From a checkpoint of a small transformer trained on Wikipedia: normalized queries and keys, capped logits.
Each number is 200 + 40 x the weight over its row's rms, rounded and kept within 0 to 999. Layers, rows and columns count from 0. The size before them is the row's rms in percent of the matrix's.

# v: layer 4 attention value, 384x256, rms 0.235, rows 180-191, columns 128-255
# o: layer 4 attention output (transposed), 384x256, rms 0.205, rows 180-191, columns 128-255
# q: layer 4 attention query, 384x256, rms 0.205, rows 192, columns 128-255
v180,109,199,207,234,258,237,199,195,227,205,145,187,169,219,125,215,171,170,225,226,245,229,262,216,191,148,154,138,163,189,197,268,207,247,203,238,119,216,149,219,210,193,196,251,121,198,178,266,197,209,252,188,222,159,199,191,220,167,146,222,227,202,220,197,217,221,150,183,161,346,203,194,201,121,187,140,213,163,108,209,248,112,260,184,217,160,208,202,140,188,160,227,219,262,186,181,180,230,182,237,213,175,191,169,190,155,220,162,233,132,156,169,213,195,241,237,175,242,255,153,189,157,198,238,193,185,261,182,178
o180,107,211,191,230,153,156,178,216,195,243,224,182,175,252,239,189,228,204,199,162,198,179,177,282,167,216,238,216,223,207,182,215,153,240,226,192,162,122,208,190,182,199,196,210,238,253,230,204,156,190,194,187,182,300,176,162,249,190,152,174,173,193,177,252,226,181,125,295,226,158,174,83,187,212,159,190,240,252,214,203,170,155,200,178,214,182,250,194,232,227,196,131,180,271,210,240,156,226,227,245,184,227,176,194,209,199,235,247,220,210,161,147,160,224,195,176,146,230,247,171,219,177,179,130,185,183,227,190,185
v181,120,201,260,169,149,194,233,242,200,169,190,179,247,213,137,144,247,182,243,346,169,157,203,175,266,226,156,220,176,245,168,245,242,236,190,210,174,247,231,187,158,242,244,239,192,289,202,209,264,154,167,245,217,208,253,125,247,179,207,186,141,200,181,197,243,215,173,290,192,112,212,223,132,241,270,243,199,263,188,185,123,201,175,226,143,224,169,132,212,300,221,179,177,185,155,257,152,157,223,223,146,161,156,211,194,150,145,209,205,154,231,212,124,236,208,177,223,163,177,160,177,248,191,138,194,197,208,197,163
o181,114,213,123,184,222,151,169,176,187,278,151,280,220,208,123,217,235,248,220,144,197,188,237,251,276,120,172,166,140,197,252,115,159,181,154,207,136,134,170,249,233,183,213,221,215,179,94,207,192,228,128,169,178,219,151,184,245,185,232,208,235,212,133,196,154,172,283,274,242,200,229,205,247,189,191,181,210,199,217,202,226,224,234,192,171,200,109,194,120,175,277,174,346,234,209,173,214,171,199,186,213,207,223,215,216,111,198,197,223,180,205,221,178,203,197,170,174,314,210,171,223,247,145,263,234,208,152,180,162
v182,115,97,241,233,130,209,182,204,210,216,177,182,118,246,159,212,219,190,156,178,164,187,252,188,136,199,230,190,212,149,237,235,209,186,191,194,152,277,101,170,197,264,173,220,203,203,301,245,237,245,229,237,182,164,217,202,164,213,184,151,195,246,181,194,174,191,202,227,209,274,193,223,229,225,171,155,136,153,228,183,189,221,224,176,168,242,163,223,226,196,179,141,152,150,190,157,191,189,221,212,181,231,254,252,209,164,210,187,159,232,214,170,135,255,147,239,200,132,249,202,211,161,204,176,189,198,147,260,145
o182,110,187,255,192,253,174,207,191,221,157,175,269,192,190,188,173,161,167,176,213,180,136,210,221,241,167,182,274,117,242,176,197,156,225,197,249,161,271,284,123,167,216,138,206,150,248,222,134,245,193,178,164,166,178,281,214,215,210,193,236,100,169,223,225,226,197,127,223,225,118,210,238,218,162,195,203,203,170,198,166,189,238,199,130,231,149,242,186,134,228,190,237,239,209,189,171,258,164,228,174,222,234,141,237,124,213,245,196,169,251,191,229,216,186,227,192,188,172,169,150,239,275,171,171,173,166,189,244,175
v183,120,225,248,180,185,235,153,274,173,219,130,245,235,263,233,227,243,216,123,205,261,164,220,166,224,192,258,190,170,287,215,159,250,144,183,143,262,188,193,173,189,134,145,175,215,199,252,246,148,131,234,147,212,215,136,231,202,145,191,192,287,204,219,230,176,197,209,195,194,248,187,215,148,240,253,239,183,177,203,192,184,153,224,274,221,178,148,132,249,238,282,234,165,156,114,180,170,271,250,190,207,223,184,196,219,183,209,246,159,140,132,222,163,270,269,193,265,231,164,223,180,216,159,179,257,246,217,193,203
o183,110,193,253,167,209,180,201,157,135,212,186,219,213,191,155,189,191,245,196,202,224,249,204,76,144,195,133,117,247,141,215,207,227,282,196,242,178,186,189,246,203,231,139,214,224,221,172,227,201,223,174,223,217,183,213,181,227,202,261,263,135,229,200,177,115,178,203,224,235,151,221,201,212,251,218,242,141,187,221,182,216,213,216,124,187,177,139,228,236,211,247,176,186,234,233,226,205,224,91,184,161,134,195,179,215,185,108,208,266,200,184,178,149,240,202,225,184,123,270,158,129,171,241,152,170,263,124,233,258
v184,115,155,161,177,233,256,258,186,142,243,200,255,194,217,162,198,178,81,181,162,180,225,184,227,161,179,216,208,140,125,209,201,198,207,238,212,181,157,274,201,173,126,234,116,192,267,211,268,177,279,180,223,193,182,173,141,229,189,215,177,234,108,220,185,260,125,218,232,209,251,206,192,189,203,186,217,135,198,242,199,219,239,140,172,218,217,217,283,174,253,235,234,214,122,277,257,171,159,159,276,188,190,162,87,202,202,223,180,158,200,221,197,232,239,281,191,264,196,277,225,239,233,210,214,236,111,162,309,137
o184,106,190,179,204,235,208,171,217,148,246,157,96,216,235,176,229,225,243,202,247,138,183,275,231,275,163,203,165,237,284,229,181,186,270,256,209,289,158,241,179,191,181,112,239,213,165,223,148,191,210,186,166,262,296,176,172,168,203,182,212,106,224,123,236,163,200,257,177,228,156,174,153,151,172,232,184,193,218,195,243,201,161,246,197,184,216,258,137,150,231,129,203,292,255,240,159,207,210,227,170,216,165,163,301,164,214,175,274,221,210,247,155,175,135,212,262,239,254,212,222,165,179,171,234,248,223,201,166,208
v185,112,216,175,225,215,268,190,194,141,176,112,182,276,201,240,190,187,192,211,196,163,209,151,254,167,258,283,234,255,169,246,250,208,161,213,212,223,197,276,168,214,239,167,186,189,193,248,189,220,261,262,135,202,193,234,210,194,251,173,196,170,254,207,257,159,274,276,236,197,281,186,199,115,216,222,290,221,187,263,251,173,254,222,235,174,215,148,148,96,163,223,160,157,195,158,216,184,185,198,244,174,172,178,292,179,231,203,202,242,159,152,190,190,188,189,205,170,174,203,170,230,185,183,179,245,226,177,138,186
o185,107,150,162,202,223,207,127,127,204,233,126,160,209,196,263,266,251,233,180,176,207,244,231,169,173,127,245,82,209,232,237,233,101,212,182,182,245,162,196,190,72,201,243,167,245,194,174,96,208,175,121,204,180,209,207,154,244,164,244,205,227,233,196,126,313,199,212,165,216,194,214,263,203,269,194,166,100,181,160,169,124,256,204,216,201,180,202,170,167,232,243,231,190,241,188,226,233,261,218,210,251,261,101,176,231,209,199,173,208,217,262,190,265,232,198,196,164,187,210,195,168,220,195,189,160,204,247,213,193
v186,117,196,191,171,227,116,168,194,249,204,216,246,191,137,204,215,156,220,233,164,152,226,205,290,194,262,168,217,196,182,170,204,208,237,201,203,131,203,175,264,211,222,217,149,158,176,186,254,220,148,182,226,178,256,166,229,263,146,200,165,275,256,261,206,216,271,172,218,206,156,218,223,236,182,244,272,234,209,254,179,245,233,131,207,205,124,184,240,179,199,223,273,184,232,171,180,207,172,146,172,181,169,169,255,225,277,122,211,119,241,219,234,110,239,196,229,148,187,159,149,213,210,170,257,166,272,270,189,157
o186,111,147,238,188,177,288,239,207,227,230,219,246,185,227,224,206,164,145,209,206,225,205,244,213,250,197,197,162,255,228,169,203,155,145,183,171,197,260,282,190,210,195,209,222,303,128,213,227,146,201,230,191,157,185,165,216,194,201,214,158,173,160,157,185,211,195,233,167,223,236,133,235,175,204,111,230,179,179,245,210,145,206,197,143,173,184,180,171,189,126,229,246,138,99,255,205,248,180,191,181,200,222,223,164,196,136,206,156,192,199,288,218,211,202,271,119,213,206,226,166,166,228,234,115,207,206,99,149,185
v187,119,202,274,166,241,204,188,221,194,135,269,210,259,141,166,157,174,228,233,223,187,152,240,256,212,233,262,184,186,185,228,141,193,219,218,185,219,138,184,271,195,163,206,145,228,222,245,252,264,166,185,247,251,184,251,298,184,193,263,165,209,126,217,182,209,139,201,155,323,248,160,220,150,182,161,264,235,200,181,144,217,210,218,279,137,191,187,226,159,228,268,208,183,246,227,248,226,240,235,219,157,228,142,230,180,212,186,216,250,253,194,249,329,187,170,154,232,102,145,152,189,180,189,213,205,168,204,114,180
o187,109,184,136,188,170,165,246,175,196,228,170,219,192,212,175,224,254,168,125,202,142,178,159,183,171,151,173,257,287,197,172,163,262,211,204,209,156,246,243,168,186,213,237,148,225,248,193,169,215,173,229,164,261,144,237,161,173,229,194,154,250,211,318,234,201,249,249,153,179,157,171,154,202,166,161,151,192,205,141,184,218,234,214,191,132,120,219,164,256,169,223,186,78,187,187,189,217,187,176,137,198,176,260,188,230,171,214,125,179,153,172,176,98,245,198,146,204,210,167,177,182,232,179,224,210,154,210,162,233
v188,111,192,186,193,233,245,220,228,225,225,246,251,143,112,241,241,106,191,188,206,151,216,231,206,181,199,151,156,214,267,177,296,240,245,165,275,187,236,252,174,203,187,243,159,171,270,245,295,157,196,250,243,144,254,191,199,110,227,195,201,155,130,146,204,191,186,235,154,181,259,236,246,251,204,271,167,239,254,125,244,194,181,213,200,198,136,227,223,234,246,223,257,195,189,232,141,221,247,201,283,193,202,256,200,218,179,236,213,247,204,201,194,230,177,169,258,258,210,287,198,197,151,227,156,213,232,192,212,216
o188,109,295,175,145,247,233,216,234,217,207,124,196,171,176,197,187,159,198,220,211,189,257,184,249,208,173,160,262,137,107,172,132,215,196,249,144,210,186,96,161,181,218,227,235,240,224,200,196,172,198,187,191,247,216,160,188,188,106,177,158,194,192,198,178,183,167,185,168,158,173,188,216,124,216,130,152,161,190,227,171,251,153,148,225,203,80,273,165,254,166,177,142,192,161,277,235,230,192,173,210,142,185,186,156,195,155,251,181,208,236,247,210,209,158,154,168,217,174,156,167,251,101,258,203,264,218,178,220,188
v189,122,153,189,188,221,185,226,257,178,270,158,83,173,152,165,196,252,137,266,184,219,124,241,288,171,194,188,241,167,175,220,219,222,224,169,235,185,214,263,232,159,194,255,256,301,258,197,239,199,175,242,247,201,224,138,167,175,200,155,187,188,180,181,208,170,194,203,178,220,167,185,257,163,227,187,176,183,223,181,160,164,230,193,192,205,191,172,153,262,214,206,227,158,220,174,198,144,173,295,177,242,143,265,247,122,276,206,247,187,131,178,206,207,147,137,163,207,209,196,154,219,162,170,198,178,203,194,206,211
o189,115,217,164,173,196,230,193,194,203,161,195,214,198,217,247,209,159,166,172,188,132,165,203,260,300,153,245,211,224,207,184,189,201,215,214,171,244,214,220,225,242,221,203,168,164,236,212,157,228,187,173,154,211,290,199,261,248,206,193,204,234,280,173,136,150,170,171,218,223,164,127,188,199,160,114,202,146,168,190,248,223,171,176,172,215,212,132,186,161,304,206,165,278,192,123,208,216,225,102,208,207,156,218,192,182,220,173,125,141,277,197,260,195,191,180,191,244,118,212,210,250,267,193,241,216,223,155,140,230
v190,120,99,235,206,247,209,191,218,200,219,203,122,259,166,159,219,197,233,180,172,184,167,187,200,285,154,227,220,205,213,192,238,196,247,198,230,200,190,207,149,246,222,260,246,202,180,389,148,228,145,254,216,149,182,225,151,165,188,208,202,208,163,201,173,207,292,260,281,220,261,237,137,228,169,193,225,258,135,206,213,208,242,194,193,153,148,259,193,214,200,196,167,239,212,151,243,147,205,159,189,183,174,144,201,187,198,223,202,161,174,221,182,243,201,190,215,108,210,219,241,195,202,151,204,180,129,235,181,224
o190,113,294,166,279,242,177,149,201,178,105,129,252,108,175,184,178,273,206,238,269,153,214,167,178,205,223,227,215,241,184,276,182,174,156,151,173,133,204,189,215,152,257,255,232,164,160,227,238,230,167,267,238,188,117,226,225,208,206,197,198,190,247,164,240,151,226,189,166,177,259,176,257,216,252,179,161,172,205,214,167,179,218,247,195,205,219,146,226,167,206,240,191,164,288,213,117,258,236,171,241,221,179,172,214,202,169,256,213,148,184,245,189,160,150,208,222,215,274,308,224,186,208,211,235,115,230,177,152,203
v191,115,139,203,166,226,215,212,194,178,270,232,294,267,59,233,194,246,205,160,232,247,177,235,131,186,216,251,209,186,163,183,159,223,202,228,222,217,210,197,209,278,238,239,148,170,192,160,256,206,213,156,122,211,203,187,237,210,135,196,186,186,207,200,115,209,187,159,235,222,169,246,230,176,208,186,230,213,192,189,242,173,189,209,181,285,193,212,218,228,191,137,160,201,240,209,223,155,199,231,95,173,121,104,240,222,148,180,162,233,151,205,229,173,212,225,168,170,176,270,215,231,210,167,207,155,220,182,250,183
o191,111,214,181,206,200,221,161,194,208,185,156,160,162,180,190,229,149,239,204,119,183,245,182,232,215,129,168,172,139,223,163,233,257,230,187,170,192,249,129,212,179,189,262,206,196,291,207,182,161,150,267,217,285,143,184,271,240,211,324,173,147,215,225,157,174,150,201,291,173,240,192,213,210,191,218,142,272,132,212,182,168,139,215,235,231,236,153,234,222,180,172,242,272,232,178,183,216,210,257,110,163,169,178,162,175,192,211,236,200,138,254,220,167,274,204,207,188,167,187,221,220,184,161,237,267,190,186,162,207
q192,071,194,142,236,238,149,292,208,206,186,223,220,240,196,175,143,233,153,175,219,199,140,150,233,216,228,170,107,216,223,219,229,162,153,162,197,284,250,193,148,198,224,200,194,182,272,254,204,177,192,146,114,228,199,176,176,261,151,164,247,203,236,224,172,195,217,209,192,223,163,244,184,168,194,141,166,141,217,223,214,175,169,231,193,250,232,179,272,234,187,177,178,186,249,278,214,151,253,181,198,182,146,297,159,221,252,201,242,315,208,182,250,146,252,168,237,170,260,211,198,238,228,173,161,185,241,157,182,137